{"norm_eps": 1e-06, "init_std_down": 0.0, "weight_decay": 0.12, "decay_shape": "pow", "max_seq_len": 2048}
Each number is 500 + 40 x the weight over its row's rms, rounded and kept within 0 to 999. Layers, rows and columns count from 0. Numbers have three digits each. The size before them is the row's rms in percent of the matrix's.

# layer 13 MLP down (transposed), 1728x512, rms 0.0635, rows 1367-1438, columns 320-383
099:536495491492497478538478496503480504508533592467494502508480506488491498518504497570535511550474539501464449501603449528472442481477437541470538406493487462481504499530451486507498538540522526
099:493484486511541487562481536458495488478480476535497484505427519487511540449513470558456469514542508472470519517506475580503474412474542448507456513536454527503450438528523460511485460511481500
101:579521477512496528460511393572464508550460532494471541527454492529477509524546502542560414506512520527492489521578580470512481472478565500505513465441434537534439558480498499505488467511549493
103:483506478524488540487553544482523513440529473493507537561524539522561460491534524473504556495528453559525514454442536465521518459482532398473542499491500540444483559541474487482549488531530493
098:573525464484520522501452513473445436553460534492449487572527508503562521515460478526518540549584502463540503575520512483514454480487466455630491581507520477426499482411566542464516474533449502
102:540550565480482526535519520544495474508552480515506523529486534490433433518521482479515465478527470520547466505479500467521476517416484473446525494569535488481483473539458417480470504517607560
095:593427565475512425471523491514516513470579511520467600520460569443556535529502439530525466551513458473545453526472430542500544501460503517458439482514437574543548486514510494535505550577480468
097:466436518492469543565494519521602509538586561542513508541544457551480509537464466518513379502519484521569526526488517541521515607503546500534519489471554534487507548572559548523420546508458496
102:484442479494469481523539423468487528503545450463511397566445473527554498449489565497509507449513464525496486551445473477525562548531491515493462544485539453404522516474491570557423468571546484
095:523514561491493457469445490544438498452438481503551454553493441449394497479476489505506509488484520547525512551489565541476503443398525482440526498521424555488515486502482607491476449585450468
103:491464525494532516438505483446389536568487413497522512442505438437463436585515477527510495514479510447521527493514477544533575473517467524491540448522494502509543449511552457486523498465504529
101:455507523498468488463501490588474537532541514493507552515485543515504504526517452511471489460443448456475527443479446577485528465572459468483450530524550498563431533463528518505504497510427473
094:456520528407506524525529514492503493508431486521495521487487440439533521521489455485506508549543561486480516520520490468468514588426501530467478531496546496476519415543509472493476504521551506
102:502555517506437514509489458471531451434455493526511489456512505470477533485484561485432505520521539503513424531517477460545439499447468507537518535461421542471483433564589491484497503568583452
089:478511451572441498480502476470477490492516544488494476514503478550481486502500423485487533453543553514519438540552464504480540526544469518476506445488513511491463496532434485572509547579466555
101:453530452417515446483498530524514437493458518573507503475413483499443561543506500471501568493492662432486504531458533523451449453500519474503412472506374502496530540518459504500485521484475490
098:533412541470497427468476458518495519602519503486609490515535528514493512509505423550562526431462599462525522500396507530524437479442507545453491505475535470553583465524516546521515508512476555
096:471499512515497531558497453507525442519489506479511550523476429541402522486568548507461452517508547565435465495528550637465433473488557537455549459470490529510523499605484426533540584452537548
105:507519468536438543578500566524529468485527541538516437460572456559520527505439520480531503492507552432426511566505489443542502491439461530469538552561554540534478527464513490509527478504486501
105:540402487504576460485468471470600492447494484493569459499529471572463534485531532548486462491438535461484467476555469508559512498508476424432502499506486408450512553459515561514470449568494490
107:476553386463458444522502519508511480487487506586438506499442541513499468460509429479452558556556505477584448510473470508561386521504457429515458501453581546516518538524503526557533502434499455
094:428541530574520495507459492422478406485462502485526455567475525574474462534498521478488530525503550475516547526462549503568530495575541552522491505405474499535458545482482523506526471500495448
094:476484508556491519614500547475505551449454562510512502479510585563455453541461547565485478564485527525511455543561481526422493478479484461513465490530607480506516510495555442458567502507496494
116:459513486500511488519486550528469483477492492464500491460515479489477442580480536417528537510463506632464427413543491532578509506516514568530497453480558538473497502466532469515567482556531475
081:558478534533498494508490509511456487493542550448431462507525507637514460525375532538523483491440511534495509467489470478493476526493512530433503490422478452495533502511461544510488511471506500
102:512496501428541485517550476508536578539477562507560498462498484532467471527501473475508477513483533434573471473473564453409424586452406470524478479478562471516462420507521448573448454494473486
104:533498466518487503472478544460470462570509470469509509481449433431480467495531473446488504446523428540557491450402448543527537424524512528481498537470453496451470485580484462455520567518464404
102:499436467460491558492440504499518541445543570535559497511559524528465492510475481528447510582511564516545457543441495488515573503498465461469509443462452455468533504473478509509548523527565478
101:480469529483523452516480530476539562543488460501435433547510582501488520530448457504473493528505468499549551450491456550483489482502468483462614497489404571524458545530555437477524511493486542
103:560541535496465422453452517502540451524419485498408529517514488499537520482456464472439463461497531487547551442493544486526437463474457549508501488561456501519459485505423509578534556470499420
102:499530442474561484509465477511486498492491540526505487519442433555567544502499450533526412519587542543539455497462529554472440543406474520504516542456560522503481538506455469513526499429540547
097:480495533550556421448499475483497424469508526516565472440549514499498486519551498495550452544510563460501507510465545459433495538489475605444523522503517460521476499547503508444539551480456434
098:529527530491487494515487550538501431440508516582536547505466483524547529551531461468467554541508487536475474521524547583475518545470496399450539455467467512495481478464463505514450562493539505
104:579485506472507411436480446467506463529444529467546487489534466515432501511477571471487506531483530469503489527516479472541476514502535515521451545539463415520504499470420436534457466537468465
097:459487578510483516508454519475528434480552485567528551462591426474468517474574518438448550540520450493469528505552530519452503467515498407538484517443464480514505443515490515478526444517496563
094:453457473522516495505547440445478506487515504505534534516443457407479480456395432494460461482479562481458549546485472559525506417511440526547512479490509463505480461497493469465504452528486501
095:443555520535509498514540462520541507565486574518511513481483517415457441552501503500476574480490431507539549522482464484509481470535511491508547510481533471497467507462566471531516440554550474
102:474513469527485568482482444488554471478547472541504476511411407521499549466544474497475480495457517512480517463542499495554488579487507519470459498526546498465524611511556502525523499511542555
100:437537481505560499531590427490482524462413510497508492490479547471504527533557488493534463495485474498484515506465443520498498455492533556464466447513466524465492477455599477504464428448457524
103:462527479515521447492534514490527577439491475464502483491517471537508521548469480507517434495491514531492486518496464523534528461514419481445477437500488484548469539546512466533556475517463518
089:460463465457520488546539525514469529519525479565536569505521526452465489442495519553533481522578520454485609531579508468508563505467508518441419528508494416449460496528506497513525463515488452
097:499508490445477466502503528541516497535508474461607544541540497444455520462437500495431526496436443473483558433476436409540491480530495400502437539536556472482559470539489481510508519546506531
102:510434501463509512559465488505518486519518498560510502450417452504487487505438571459521475489457528473441565521472411548478521526525547537463553516475572520519538499516531475500509459516486425
094:513502527516516511556433499483587510469458488516546533463462471556481454466550519489488444482460513479529530467512432559465494520534536538615440487532552516575443462522534601569497453481393484
097:453569512527475469435446499498464522575470443530512456557551543549489483493492467549494505459414497416455557489509558524521471423524495493469494481506488518547435517463454481543499451486474514
108:504499533518469536531480457510524498476566535487534515539469483523536520515495497527471488429517501483488506553519533507440378457457561479465525464481493552466568452466446469477520561525535514
087:510530569500455545444504535488525460520442509443486502551543570488493514524546526524516451530449516473541470542548484458473566522499452524499547477539494473482517488465455546534481447509513501
097:478537501513451485521438562548520551517511450545467461495533410520540552564555475505535562490473470457542498533451429547506485467493511581512548482568574469439443477466489536435592475537505555
092:502465499430556574527529557552491468535465481471477469489515473488537514477574447479481575597485447537524511501525502450433478458476530556601532460461525551502557484509527517533520527492488461
100:519451502492437562519557455514537535470465583520419544475488504549471547533525522483524550534553500510565507493495467515499493532498439509501520520463501479477434573459497452526512534487512521
103:463562520540438520481502468611534544532532459509466504493490490431500561569557498468461570503481505462492548538484518536566466506463510475502499527542519441522482379483542465430457510517534469
103:555403482483496513534456503544486489553530509476551471514505477533492483462465581579508525507528592511402527424521417585427520502399485493492475545555510519517489476467536500461515573498462549
098:537535580463445483485399443479532533530498496456559425525517406557525502556565494520541453501547525515516551523556461495498589492451470494462526471530505539522528468492517508513490470523514474
101:547538490595479505482428483545509458485473467481518442489481517473529532475514520520516532551540514495479533511501452554452455484498492547492421578481439477472455503545506445473486490472485472
098:524495548504458425531487417520531476475461477468484499507477508499454470489540460475511497547489515414523545498546427528551442460499526478572582533528446538486505517578444478484564478511587451
086:500490523444523499486476482506490481483495455532529511541449529459495483478485457455586537469558498476446484535510454500586485500550582504523524439390519543529432495499544583493523449527518536
097:487554505454420482492533536561471506534428497544511545509461542459398455537449528568582515506543553530483494540550535509513489434527535435553429521473526455504532485502530490519506440511410542
103:497504435496500492497422567481504534449539434500450565479443482554538468542512424437418512511478474560469476499490489478543543551526500573567404520510437499487470522429456505556534570488496441
100:575519472530578544543528470502482492507515524490526443522432561480472491535456487543504533508498443493501546458484369492459514431497536499531450576516386529536472559573480451479497508495497586
103:493465514526560472455488568534470527527514557495503452491506454478405553431582565487468477554512482460479521476501509588490436565468547464510506526535493500534439501504482473497488537497446535
105:518473504525544453493464522488491509520472512477441480507507478522520492560536505486487548511533534506463562489510528497487505493478543510491485509517521483514481489511496548502509469460477465
104:459503582475530450534501442460538454461485517509494516497482460544487506464494478465472495542495543481506481485485582474428488487493469467622535549549542444480416536474459499475503481528413496
100:533443510515485453456571516438507513451451480416501512457582458544413542528507464482503491486491476478445547516521531437493552531468455513422522470564522495497480476481531479509524482433503429
089:511440542490463465512529547499476577460554477490544530463491492502500476524415442511573542457492534515462586442505459534498457496437460535449427513503592451460480500508542465451616459517515435
100:549480441446554471496506438489465459538477476411532541536429558463446476569457494479578515545486461450556457439455563527514475505524503526474487456488463418549469505500447485509511528527478593
109:511497449483443476524510428456517530527462499482521554529484505509501460519580473490476453505629486488461471561528440590514482518460528483509456411476573556455561593551419498509479544480545517
095:514534402502550538553521415504546504597540454495558500515492436514552541494541534524496472559429540477466501502456529426550529431453506492492396517520465562560559493421502463484445584552418540
100:420461497536437536583469451476500516501515453426496504545456459554506478517537484516488475559563484485483452529555561533459487469485550485510546465532500544479501496514431435553456560514500535
098:459534425565492524400503576502512485483502470435535512450426530510464522498548579493563449544517521493582508526515450543551534455459508527540497479495463485484515510548508538473493534488518515
102:434556498444497533528510483498467503523494556520477602442424473443526538508490505445512493518516479474458492488517487461470489503470451514518535447551484478527403490404479506475464495493496505
104:540471508525570608474457500461536528530529430506479456494473439546519525500509550430478485547457509467505511472521524479466561508500513512504446591486503551446458481461485557517453509576497518
110:512456419466479561505530450511545538503554463604479576440451477516542434519477479426395488506540430491529416502464486506496486444481487484498511451506430584425475520529441491493538456457577468
# layer 13 MLP gate, 1728x512, rms 0.063, rows 1368-1438, columns 320-383
103:450490509452452447458516506456561573490491520466503488461457562452498450481505497511481570512470493464519531525517525460485524480481474482470563411530463488415591609506553531566510486517476455
101:461507536543486549487531610469528463456534563446548486489451538459509598507504427492462505497502513491499476556527551486486529413441478465474480437525574490476489498514508446492551444488499404
101:467498459435500533497455482490532513515445481462479552481530603432466415543452460521532570485480437466513519482478545482426512507506513517465467425520481539415509459472488463529493536486531436
095:558491459571555455461494463499468545546504496505498582500534507464542497530546505566487456452566519482496443538413491490490484485531499549504508496580515507580510499515509494524434542452539465
100:476505429548445543482484531442603487478562465498496518500474541465512497506524472442477524522477481523481516475482498509537549428491552471478505545462498500486520514484411564500435492571544525
096:473472468562488503489441513447531471492499495544508482464502520503423528550490574469563534503494485524486460373484419543495510443458530486509423468434500496448468511477479519487468527467497503
098:488555520473496528532493534471510495614529521486509509421509504463420586525534470440516501513503522505464527518542523504487524523496510497518558524512484553479539495416543440551439455550471449
096:506487457510503507435463478494528447469457551514493518530472484504530501478492527478474481481468473479469507496478513523522523447536542446474577496566625515594490502509492521460463575546472517
099:531483538528464481537521516482597411479577480497511459455460517521436495498477516530500515522515503467469526533501460508559477492542511473479454504476542454497515580539518502551483540548479483
101:552448485476473555455452452514461529537520469501459514399451504540460497497464552513470604454498489522535399466558443475437461511518497466505504457517490475539507553480557559536487505498510492
099:570506529523528503480542475538518522522496498451464549474480473553481515545457555467456516534473539524496560505433502513480508493473518428450495591492539416379481572449508480478463552470479539
094:518479570521463485599523497453474490415474499580480527475503517463538460469460552532462440564521572456525434480581513533493533548520465500505550474528491537540523466449431437498516459454527448
100:461417485493496543468499461527528487606479517538528525534488486462546493533429460550555526528491527512438528527501428474520500514520477443514536519468429472522506505526504560536519611507587523
095:511480443533540448601461532535522550450524445529445473523531511512481471514511449557502480463526510411390492431537478419518460539512529540476458497530503499516579496498471441538512479553507574
104:428511520460546526507519516571477477483456484519483510502470503492481550516581541416516522536476508470481517521448495435459461463481465448521489489509460494593508487526422540464474499518539499
100:538480568448507526539537451516500498536481520533477493505488542476556542530467517517589446480499539497481564466500543577523500513483520570486475485475543501456527460427565572460541503466473504
097:487462486449497500560585516481571482489581541470542489536529543591545509573518513463518497445450532522510541492539524465536520488552481519504478472469477495519466415504502458537514506464522554
103:557505566500472555446569433518541507512531521537495553482445549480472535448510582545514457463550478444512539550430574582553484538524489458480492493495511435456451434476544419442538491471524477
103:558431474491526490591461497541440476463516551504483531468569509479486498523552496498571442469505478486494495515490477497475475507467522554522519438463498505464497450391556560498526563519467538
088:508448600446500571456508482523537508452469453425500496446571455523459502472533576477476511475488466453398536527520486498473566545457567552509492465530467462544569422445557548403509510547497549
095:457500447458471491485494505476465467485540531494508551494527542480475503518480410492479460502504478448492544448518418480491462453474469544514536463506483434430529511462508513515518422516503423
090:457453510514462493575471461483490467514518558557501477503540631605487479464439555550451452546510522510460506424542474497514473462481564463457509495480445491548555523476488487489537488543492487
121:527477536484503480530480510452460483470471468478501473562508595541504634465474483494579459480509494480527510449535542441463472499491484466487501524458463492604560544496503444436466566459501504
089:423501459472497503463528497503536492502481462514524515543495470421475477522513491430581513519467467427574430506511470477542541525499519495553469442512576548531497451507480429572566478485513484
098:514496513444558488406530414528443526570519564494479484460502534527542602559508523526559412456552477543446484516473527507491519430555468541519522520474506461478531490513543543488538462511462492
103:440488412421510457522508534437522526530572495473536514532537520504505534459427513544556518506464551510501523459524492475558550512518525521450412522468524537495447490484494457457474557528608476
102:517517512521501576537427461470494484546445472534480545548559480523468478456418527578539527522492488494488493593499426513465577493532437379521563435465557457537530444515551426564449519535509510
097:481549504535458520478515603508482524501475494496487447589474455549558490501472454509524481559506493511531561519452551522476522466491477516496493529501549479491525498612459539524483511500572478
103:420522490515535550513458466445543490492505554489537516471522485483492504555502485458500541545527543564515604610441530506521472500566508490460479538503463466470484557527506423514479470553555556
109:442523447521523586460533471455452498444473557548475543498493561496411527572475587554464517478557464547533511527512489513469601479496616520545487445513450444533539505545505515492508529516461471
096:470488547501537551569442551464484579523522464481466507494509510482570560478572541465466574484416493501470531508466452478457500471501504517519509514546503496464484544554548554513459493565405502
103:507487442542485487445540507501547418522538506550474598444419434465503501525522510487517511495556474555466475521490496593543534556452495434463532457535498512504509469479464527482498488435500532
098:514465484485482511435548507516524480495495532538507465463497534535450441483488448538439460514498439478500485498422586411481508495504462468561458434464515524499434514430548487411469498446514442
097:509484509505500563521543442465503528529509551476399540423450468475468560527496489462582561481461513540526526397484575467481492513510507534517491550524466566540551479481502508480527565464513469
096:546492469580433473511470529512532448467430495491459484576472482528449527496563475449513528634508515490453498546551550527500406499527480532436504487559534537531550493570529459504485538415511425
099:508473519551431490535491495498509524520594506525456565496446443419482503517532503455460464482549506497529498525461480504511492488510500530457489527435485447490486557495532448511465443440517471
099:553441468476585492499501516531542512482534530465454544552492521534518464507515470469515450524534543500574481509475448453522524512517495541503438477515499518494515525511435500479469562499459574
101:494449489517447554450514463441528463489563511552391522517478551502475538469455468481520509528465480591518524523495488511527563477538535455530523421499508404492466447443506530511486520473525365
109:462468504528423502563511602458506533527502532509449524517565576468580547547527482561579459440438543514459483490489460505524482534499463511471481557480497529495505565486471424594513523470514553
090:475504482471420481512507566495514464545517400560514438478492461524485437465479468444459476461440473475508499558480426532487515516538438470505502501464489521480515473510468490524506452508440498
095:580539483554487507513504456521452601430476532476425503492485507483479546494522498421521469449486523456516489429524500527480510508552545528617491488517532552540503482509498556491526573443497535
101:505520568502584521454447482487485532473554436461508549574579499512453514499532514505529505491480488498502392500448594542493539455483520558478475523435451499487493525586459506509441565483517481
091:543534496477509497494486487501498481463487550500543545387479555467498510543550498538477494525477512467488436446429535561579538548477530479536475591493560496455507519454525401486553513468501459
097:486495521568510480501525524584583501511487482448568467535382536457525523505555565432467505449601528522542550418498463482536514500496480550578485500488491446532581498466507519473469439476504449
106:484503511475535484477427475483497495506498582426405511442464443507516472485594487515441576531526500570467459434426571456437545544458456493486544502449538439478546486512438450528497513524567511
090:465450572478487485515556516426442527398484527562504403518518514491473432452463508529569466533484450453534455462590470525505484475485474539476504506557508497507531528484467509521459542579584515
097:528518436499517534514527516493527471536500586539483508469541468485486566481561435454510478461487490518511488549404501553499575504472510513471497495454476500500443408469499449573510429435538504
093:489564556496506478475491491544516499507497544534524507509441437532533566563559509446511505533510512506493477442422469546515516502480460548488515488472549483482579533519511451500508497440527499
096:571453552525405495490533468523486519483573535421478558440534474501440486548571500576480464501475535486515447510463569542512584546442540577537513513489510583496451496416487469498431466530526522
102:461487531524475454484493510462525486511570529572357526523497518518486562538558475500491492479460522522479540420485490513485519479539495509464566496589526499526491569522535494521492458466492457
104:517483488577541454458495490529532597462513522503555464472589481524514533520528574503494466446483494526577524510497521464474575486521462469510389531459507479442536488480484524529617530543519548
099:450516591527479544455468496524496528498433458544505506618476533486390557486455494547594481508555491471549521550458535493440483455548485526489447454504458485516580467521453476448464608484521420
091:482459536488478517500527538477506515530572513504577457503501458480495502533497587491488513476440549527457485478504456456543493555464525480521525485530415423452496555552522522527503477496484529
095:496526490498504536480498491482474467564488480483562523529484525507493520492427513469566510584486526472533549507520529470516503610429446518496518561498513523499482507491565450583564571460590490
105:524481518543464506531478522566501433507447522500502537517533492478459492520473496504428484570521488539456503517516534561427430484472452475422550487492437500492598541458430504447496499530502460
091:454450548450533477538401522505516486459513446432533518535528524524470498481532520457492593519447514467521530403454520459545474432458562504472461526580468478524506451464440505526542548531510456
105:449560502445538556532522510486572488506499559497523518457436424461530504478456490477571458556568480541544512481431490478494605486483456504469444555494518530531420471476546486454459512386493474
096:446488440464489458485504451599554554420498502458516542523534480546467502515491521519517430491511467487485513481559549551497520509523464560483459422453503448477510461555522465507576546446527440
099:459552477439548498537484491503409491538493479407485479530504440540545582481541450529594560477503494495497495510533542500527543499508461452464475442517538467585548448497450413475542432432528516
103:503468448471475497531585518558497504548539477510423562496523546475527483595484492555528505536495512542450475467515536449485509476579489493458487513469427457526527488560511517436547561575576476
103:452515490498452486560470496510486394478501507524465592468504527440526439495527523439502529465545602473489468488441506531478483556487505473606607460489536433467559464483493511512504554572449496
097:494544596497454609527472474544508443472554571509480520469481442447486585464466513492462462542532527483563566467460501500499463607510531487470565491516486395501531466426484479509500597433515477
090:467547501505480460506498596470459504572515490473499500483542494574452533544494478453527507488522564586514522592538507505475478486461434476571538505530557488467481532538495478490489459501622549
100:443493465538592459454484498508616541479500464509477566510499539446512447532519504444457579472491443456492432532477446479554512474447510451544481430549538537470479514496493480492458492506502523
102:440488529450449436449520475531505532500487534558412433584516475500459511445512495505493453526525508528505495487510522460523492515464534493492498458461557503460546560477538511475542505513560515
095:513511510520502449475459481459468488507489454494425502514469536513514513537503544517509509509499517558495518446452568557441477471565521538530531484504528433511548537467496551503498462494501452
096:508474531449488511505503509555466515498435495547547477519527519540534464480439482509516478480443507507467539513534429493460556570503510479480457448504497459567470439520521600521491403477481473
099:461537534536515474457454487509481541481481474476458511471512459449485510489530480500479436492481472502429456467530442470520524472449484508476576502534567516517477489449520496474507514525493555
102:531429485489512566471451537541507517511525476525452520459521507484569543511500479486554463498503529529555501519503508433512549498515506477447478474531521494479499426497435522457480488472479527
102:483476586494472511486543447427514556477533495500537507463416509545507509463542570592442430546552501465409453444512506494465575511529525505471508507414495487454527505537534495477533597484561543
102:519516592471513511576487521520564504451507577572531456485456516483492550505533498524474493439491479497466495492524508469459421537473519529423493485557546501494552532448509442529543479477483488
# layer 13 MLP up, 1728x512, rms 0.0671, rows 1368-1438, columns 320-383
099:493469530500591461502517518596483531542521492487532492487504570493494462508578485496441539503517525547517514445525530466517503501437438473573454554507537602428518455483459557478486386431482531
099:462529530493538473450480469553481523456524488523609506516455436593521546484445477482438490479453524479542592495478493543465483507492455482489484470564516482523530482487539586534487527458507505
107:455500498583413507517561488494538488476512528456434530518403501537506571471452497500540503567504456480489507476498434485504498457463473499569504592513580463494461501564529474525602516482479551
096:594507546516497475464448475595504499552394529537548529533478519462507457580582438506474475499472533516499515553528492531398561562452538498454434418534477533534499478472537508509475536555466465
099:505532494435495447472489583544458529521469508410480468534480483479543499524545528557560477487443477516540523464580526513489457502518548522494508524511448514643480540465528485568456497499470550
093:505495450467559477437490549523532485585556407540437478524428481498507504463619474497485517531450532509485467542457535451536526469486473500466517446536495509453528513449476459522463528512528486
096:555488456514485516533448477529508496515535493454476496522462526492495528492496512538572517512489605508487466608584572479470523506441523494539514495508478510470540463541565462535486512553536522
105:564466423473522445521444557481581472494463464546534471493497494503523489494533553499471466488513531499532491454519461501540535476502439410500451540574474499465492466486522532586523500474480474
095:525451501472490540529504504552514510481480471510473536500482549488509536501510458463458507510423426564413503536469486473507474513471525505489473511524493516515479513440567407496551501454571499
103:502507496464527491474540553468503461534579476448495414502506479489502534416406481502464485446445493495454532426486540427513524543553543504476562539556487454531480571428495516528430518519553538
101:459463453531442547481548489556445538445478540535521533480505481475466533482490477481449502452529500536524460544538548524453510486523489532522510440568514513440548493499492399503526470440577483
089:485463527524543431430546530506501540516538455486527486543425413506584490486481484502502500528529481522518507439473534465564555536512469538509502463526463508490552433458459539444459494450393456
102:558509439537500476455521457541540518551536462463446570458431492514545549498508484501478478517501510468550537446509530554562490516516447490496485576522464443511529469472453386473438521502492477
088:474504537524535584477494470543516510489472505477456462491525441464507487472460494490531455526534482458553516497493531491435567443437497523444495572504483521485540428567532541458523520537482587
101:546508495421553527514513499487508516449508529484470532490507519532513519458583445550500450547442471549484403479482464528475505515546542457523596474515498539522486484521524439596460535451505543
096:546582482497458469517558597465493494443491527495553496496509455556481455445386580541468501499486534506482455525599486508466534570533383413438562510553490504563449504499449450519515519476485427
092:513492471529433523460479525468586506515463560518527524446445642497512450467554469566538549461479467444528492514494479468486519491501505517526416548508517532513516550488502560512499466488527443
105:478538432498502464508520478484571538483505543499546497534538509458479420528514539442575583529471429490447456516479506460430552570568532516501576522492486490518482479472457497454496491508567572
109:539484456510416487492443509495459516538505425484573504466548465527523500556451617466513515449494509435547505537479497455541486458586462486504458433453526456438494390485524516520470440547490475
110:564529502456504494553464511481476583491455444459446547485498441517456534465534491508484501551552513527515408523513512457501528514506566464505550456492401544504515511526536442500492493489469461
090:547489427486470517504475487501479570517442446520501544473448422463582557573563526504451479449505519596473556544553527547484460460452419499544472489510535484534480555512486465451499469452479548
101:538481524463529495469513503487478513481488421509516533535560488412515536553487570487512452489459496495458551489478575479561536495481526491527528477601532475522554424481532521455528542450445533
122:550606520472464529484528496531491444462420492488514476510496439493515435492504518503462579515514498507447464491481502517481550494496494446503497432493511445556468484564543530519526466563541495
088:416494456493486529499525548525441528510426492540525513494485483439484533519555519543564494493527459470528466508581536486490525523547521492513471471559515527518464491485516394534616518479493497
100:462541557531531479469425376454511471529518478543422473575506412550491475434566498514501509529481526464466528501486491489510526441516471483478454565519488521509536479536538516520457452538428512
104:528482530500500492541491386493490481500466501469525510541442534491520517456561518528528429499547437467486547468440597509484473441573508547507478580544478481537502489510417558513471460489402516
101:472503496495448480502541474460479537516519517477486582527511430506572544446490500475529497507424490542537496529490533444499537506550521494506527488502535492442496502565493555477478507460487619
100:588503504418496525504527444529496494525468545541534540509538522452468490469433448540573458506451499517604527511411542474563535503620589457504526549509489515546456485490502445487476436483495444
102:513509482495491534476515493516498461561547475497514478544490572475468453546497600489521506470469481517537550519507440537508460434461528442495570471451500503532522530540528473580552496478510469
103:510517501500482515507559525521505496577459520555478545514581498499382478534520536490510545471513462481548528493521520527582523512468644531580529464526511447479454500536588538553531461496456485
094:523544537477427477520487538578507477443496443479513489501465551467538466415482559556536445494521507510467480489507492528512548538558556478505430559487504536455478516480561424567478504440528422
099:531534451488484433497520534511477458539529528477479507499563518449426453543479532536586517427501546504554495442497514503459455460517464560469508492507532484498486575446484498522562527480512494
104:489460434441472425502418526507549540497514539456552529413489528522517465515474533506503552467500487431527506456494526497472497493551459559491448548484507513445484505468542489495573446485430448
097:478557431446497509487524467465458524472538447485514491507544519483426395543481500445517536526459488434614507543503489489540508418528527481472492516542505514421500488504555452482553553579589491
093:480446530477531467448574570418487598480473485404467442541579592517618489508437518508524432473553496563435543477492513448474524547511597484539488521475486526496506568503526568543487576530460519
093:480448509454487553493423496472442513444486390487459433485435512460578552541472451540490514559562523463525509457494549525508351507536455495502474440548529462511500458541485547473457511497475523
102:468485551434491452476482567507483522554446562472442523536476459512478505511549490503544545554482553469498566461466435407475460556483459473544529463520505428435552601454539497459543527511464451
097:499496587533467514458476534534506496513506450530475591507506507525472454432520542503517476519610465499414454462471455518525578505470553481486518485527489478459535512507490526478494475514541496
108:454460467538453471528573541445539562472540520484447563548498603499546496514556503548501463478444515500528489565545514451622542471467495476497462457511509509450547569486522446536513487457547538
082:485486523564496442413484495460479482418506479436467414534450492498524489477522476425407512544439509487526441459418553515551487528529457515523524434488555508496486489492452546482484539492486517
096:503426511560553560498574568536480570495463493481528497474457507534534441504527469456499489511468522465517518395560492526542509422499449531434519474570498556408438483485572488457505507537432485
103:507476504514535489498509521490465461481495527503535464417494551555445514552495469446429472430486520497448529494473530509424470487536559554460437532471517555558508547532503526422532497487498509
090:495465521481524486456514383494481461511517541477526559526480490461479552567504556466480435591593526562442550527538526442458435542470475508457553518427485504548597463523487478477535535439543488
098:459486435507453568489542534472541474534501523465524523451545503471502545507507554466498465464497501494466488433524459520535482485435494509492491468541475472491472560535528556513461483552479430
110:484491535380424524542499474458456511465458493538477515504480485494549480552438515442502547465490526449528592420537499573530435493491440476432572530470527558492479502464509491586478539551452450
084:520499419456526516536520542452626496481488476563539510604454509527512559498488509537466554497496456564477544484473557504536473555453500418504492453530514492509517528526484498514489515459545469
097:440493522447588557522548515530537478391518505478524434489570453461574526535467465503447542478545481527491486449510536505523522508521518440486512519498568543534446509464463441457459460454481549
090:503500535485502489530520491501469488556499539596536570502510480529455507546511450536518463510506509451462499522447577534530528486472456528523466498539546511567424541533487458507548510484508538
094:499515493559531444520516511468455447577392519509522477556553494502526457498531440454548509502545506517503546500497527501569503522560547429442589463422507503478484481493488501540550515501504524
101:485504499481496528505478470429427480506480426551525533572406532469541515480552502475489511479491542541445465508516492478448500465467496576511549469576576438573556502536504468540526536581471526
102:515548511468460514465486519490480485482457525532499487489536458507510505478552499482503570558594446561493463517533473524557544558483402548530530421553521515534507448457530519491490510431511565
095:524525566435554520518481488519503505513525502449475510485437398468461444515419495463518556434517503507513462453444521510496516513497529533566492519523504497479435506529503457528512451501532571
113:523514485472504576533588477496453486479496483486513483557548469457496427498493477472557485441484513507532457535495490492467454541534502471546588498448494484547546522508528482563470513452454501
092:545492482444511545502414546544558520522504581432518388485525515527583498530524482581574482479455478504490499519522492439520547504427494538460461507494472493438414538437538447563491490515506543
085:517501530542485513510503497490475565477505565494489568474529519579475522534495536480424484478470545489533532490523559480478503466428527510502472568580425399474504504470505520495512561543489420
099:483511511476477460543543489447443553495513446622480483439520491510509544561447499514523389404474516521483452611533476546507516501545426449473491460380523478520478441477545488540549493508510465
102:543507482504463512460446495501510474426525577485504425501510444559529524537492513505514479471445468472575502474549539509462555463549544441510511535605490521520501494544569485608456453507512443
101:430487421533509439492461462515479539473511531428511480536545513581478567548524487506485452502500498469463507496482509478492536518482527512483539558437512533546535540560551486483527529471513485
104:549504542518580512482478497518464427430427451522501527473549486465532563483530543468453495503514493470525495471512503536500494536491496540459550530507478422516515496515488449480450439466466522
123:490511471509464483531472493457554585490411549469487431475473485522480503502555465485434575481465495475473543506452532537521476589530518506523490467519532524506468503525476529532436457529463527
110:477483543398509464435478502533449436499507496510447540494490528440503473480513492486533440437504530535546547521501479465537465571465501567513562454507457490511523548562443515512495519423486489
098:440470485463516517561488516532451598429517495536485422577559547483476516513522426481546470478498511404490558483472480477521476521495490556513477486464439505464538541468474462468544513555466520
087:464546502465521481516515447516470474490500522565513381540463510453514423462531544527438415531398500472507427607472506501436502497504525482506531472458480446514505450508559523490450525537417471
095:489542488445447414482527549497429442508515522578530521514511529493494485451515545491559503517530462453446471479529530450514525476437513495498511509486479552513493447561537443555500498402460497
104:428484493560509499488454457428503509490540517570481525441556496502447567488462603510532485543501491502471493541513509537512523559525532413484531527474487561456527549547496474451494467521484598
089:479478519528395511541475510516479444556509467475433472543541488499512452501481457422487525424467462516466499514527482532513522562537485524496515507476480474481470499538507509475520496465481504
101:527508532544539524580494526490484466534467547488472442538576524499497523492523517504464532527484469450501562544538478461491530518522543507524513489546513447611511536488522456531515482493472468
095:483501496416445448480524550535543493426510482486594439404503523493490485537498567549539449515537537532441452495497508487493520505529476501427407467577499474510527474486526472401490444559503530
103:490515490506497511478524562470471599510528590528505499514433514379402570532487531435480543532562500549513531555464476529510571494542534516498506455493553513486401561522478507495531451470505524
104:545481507522567589524493514472460500464554511466531441586514528474507497429560460495525430478490526465540484537507514495551478495541471541519459515504449470458521505536463447535456459501468516
109:495512512479539506469489444460461464539485455475512459521468423499490501510515497586523512466505461480478485568503526482528584498498499502503509487440525445484486434519570487496451525526534494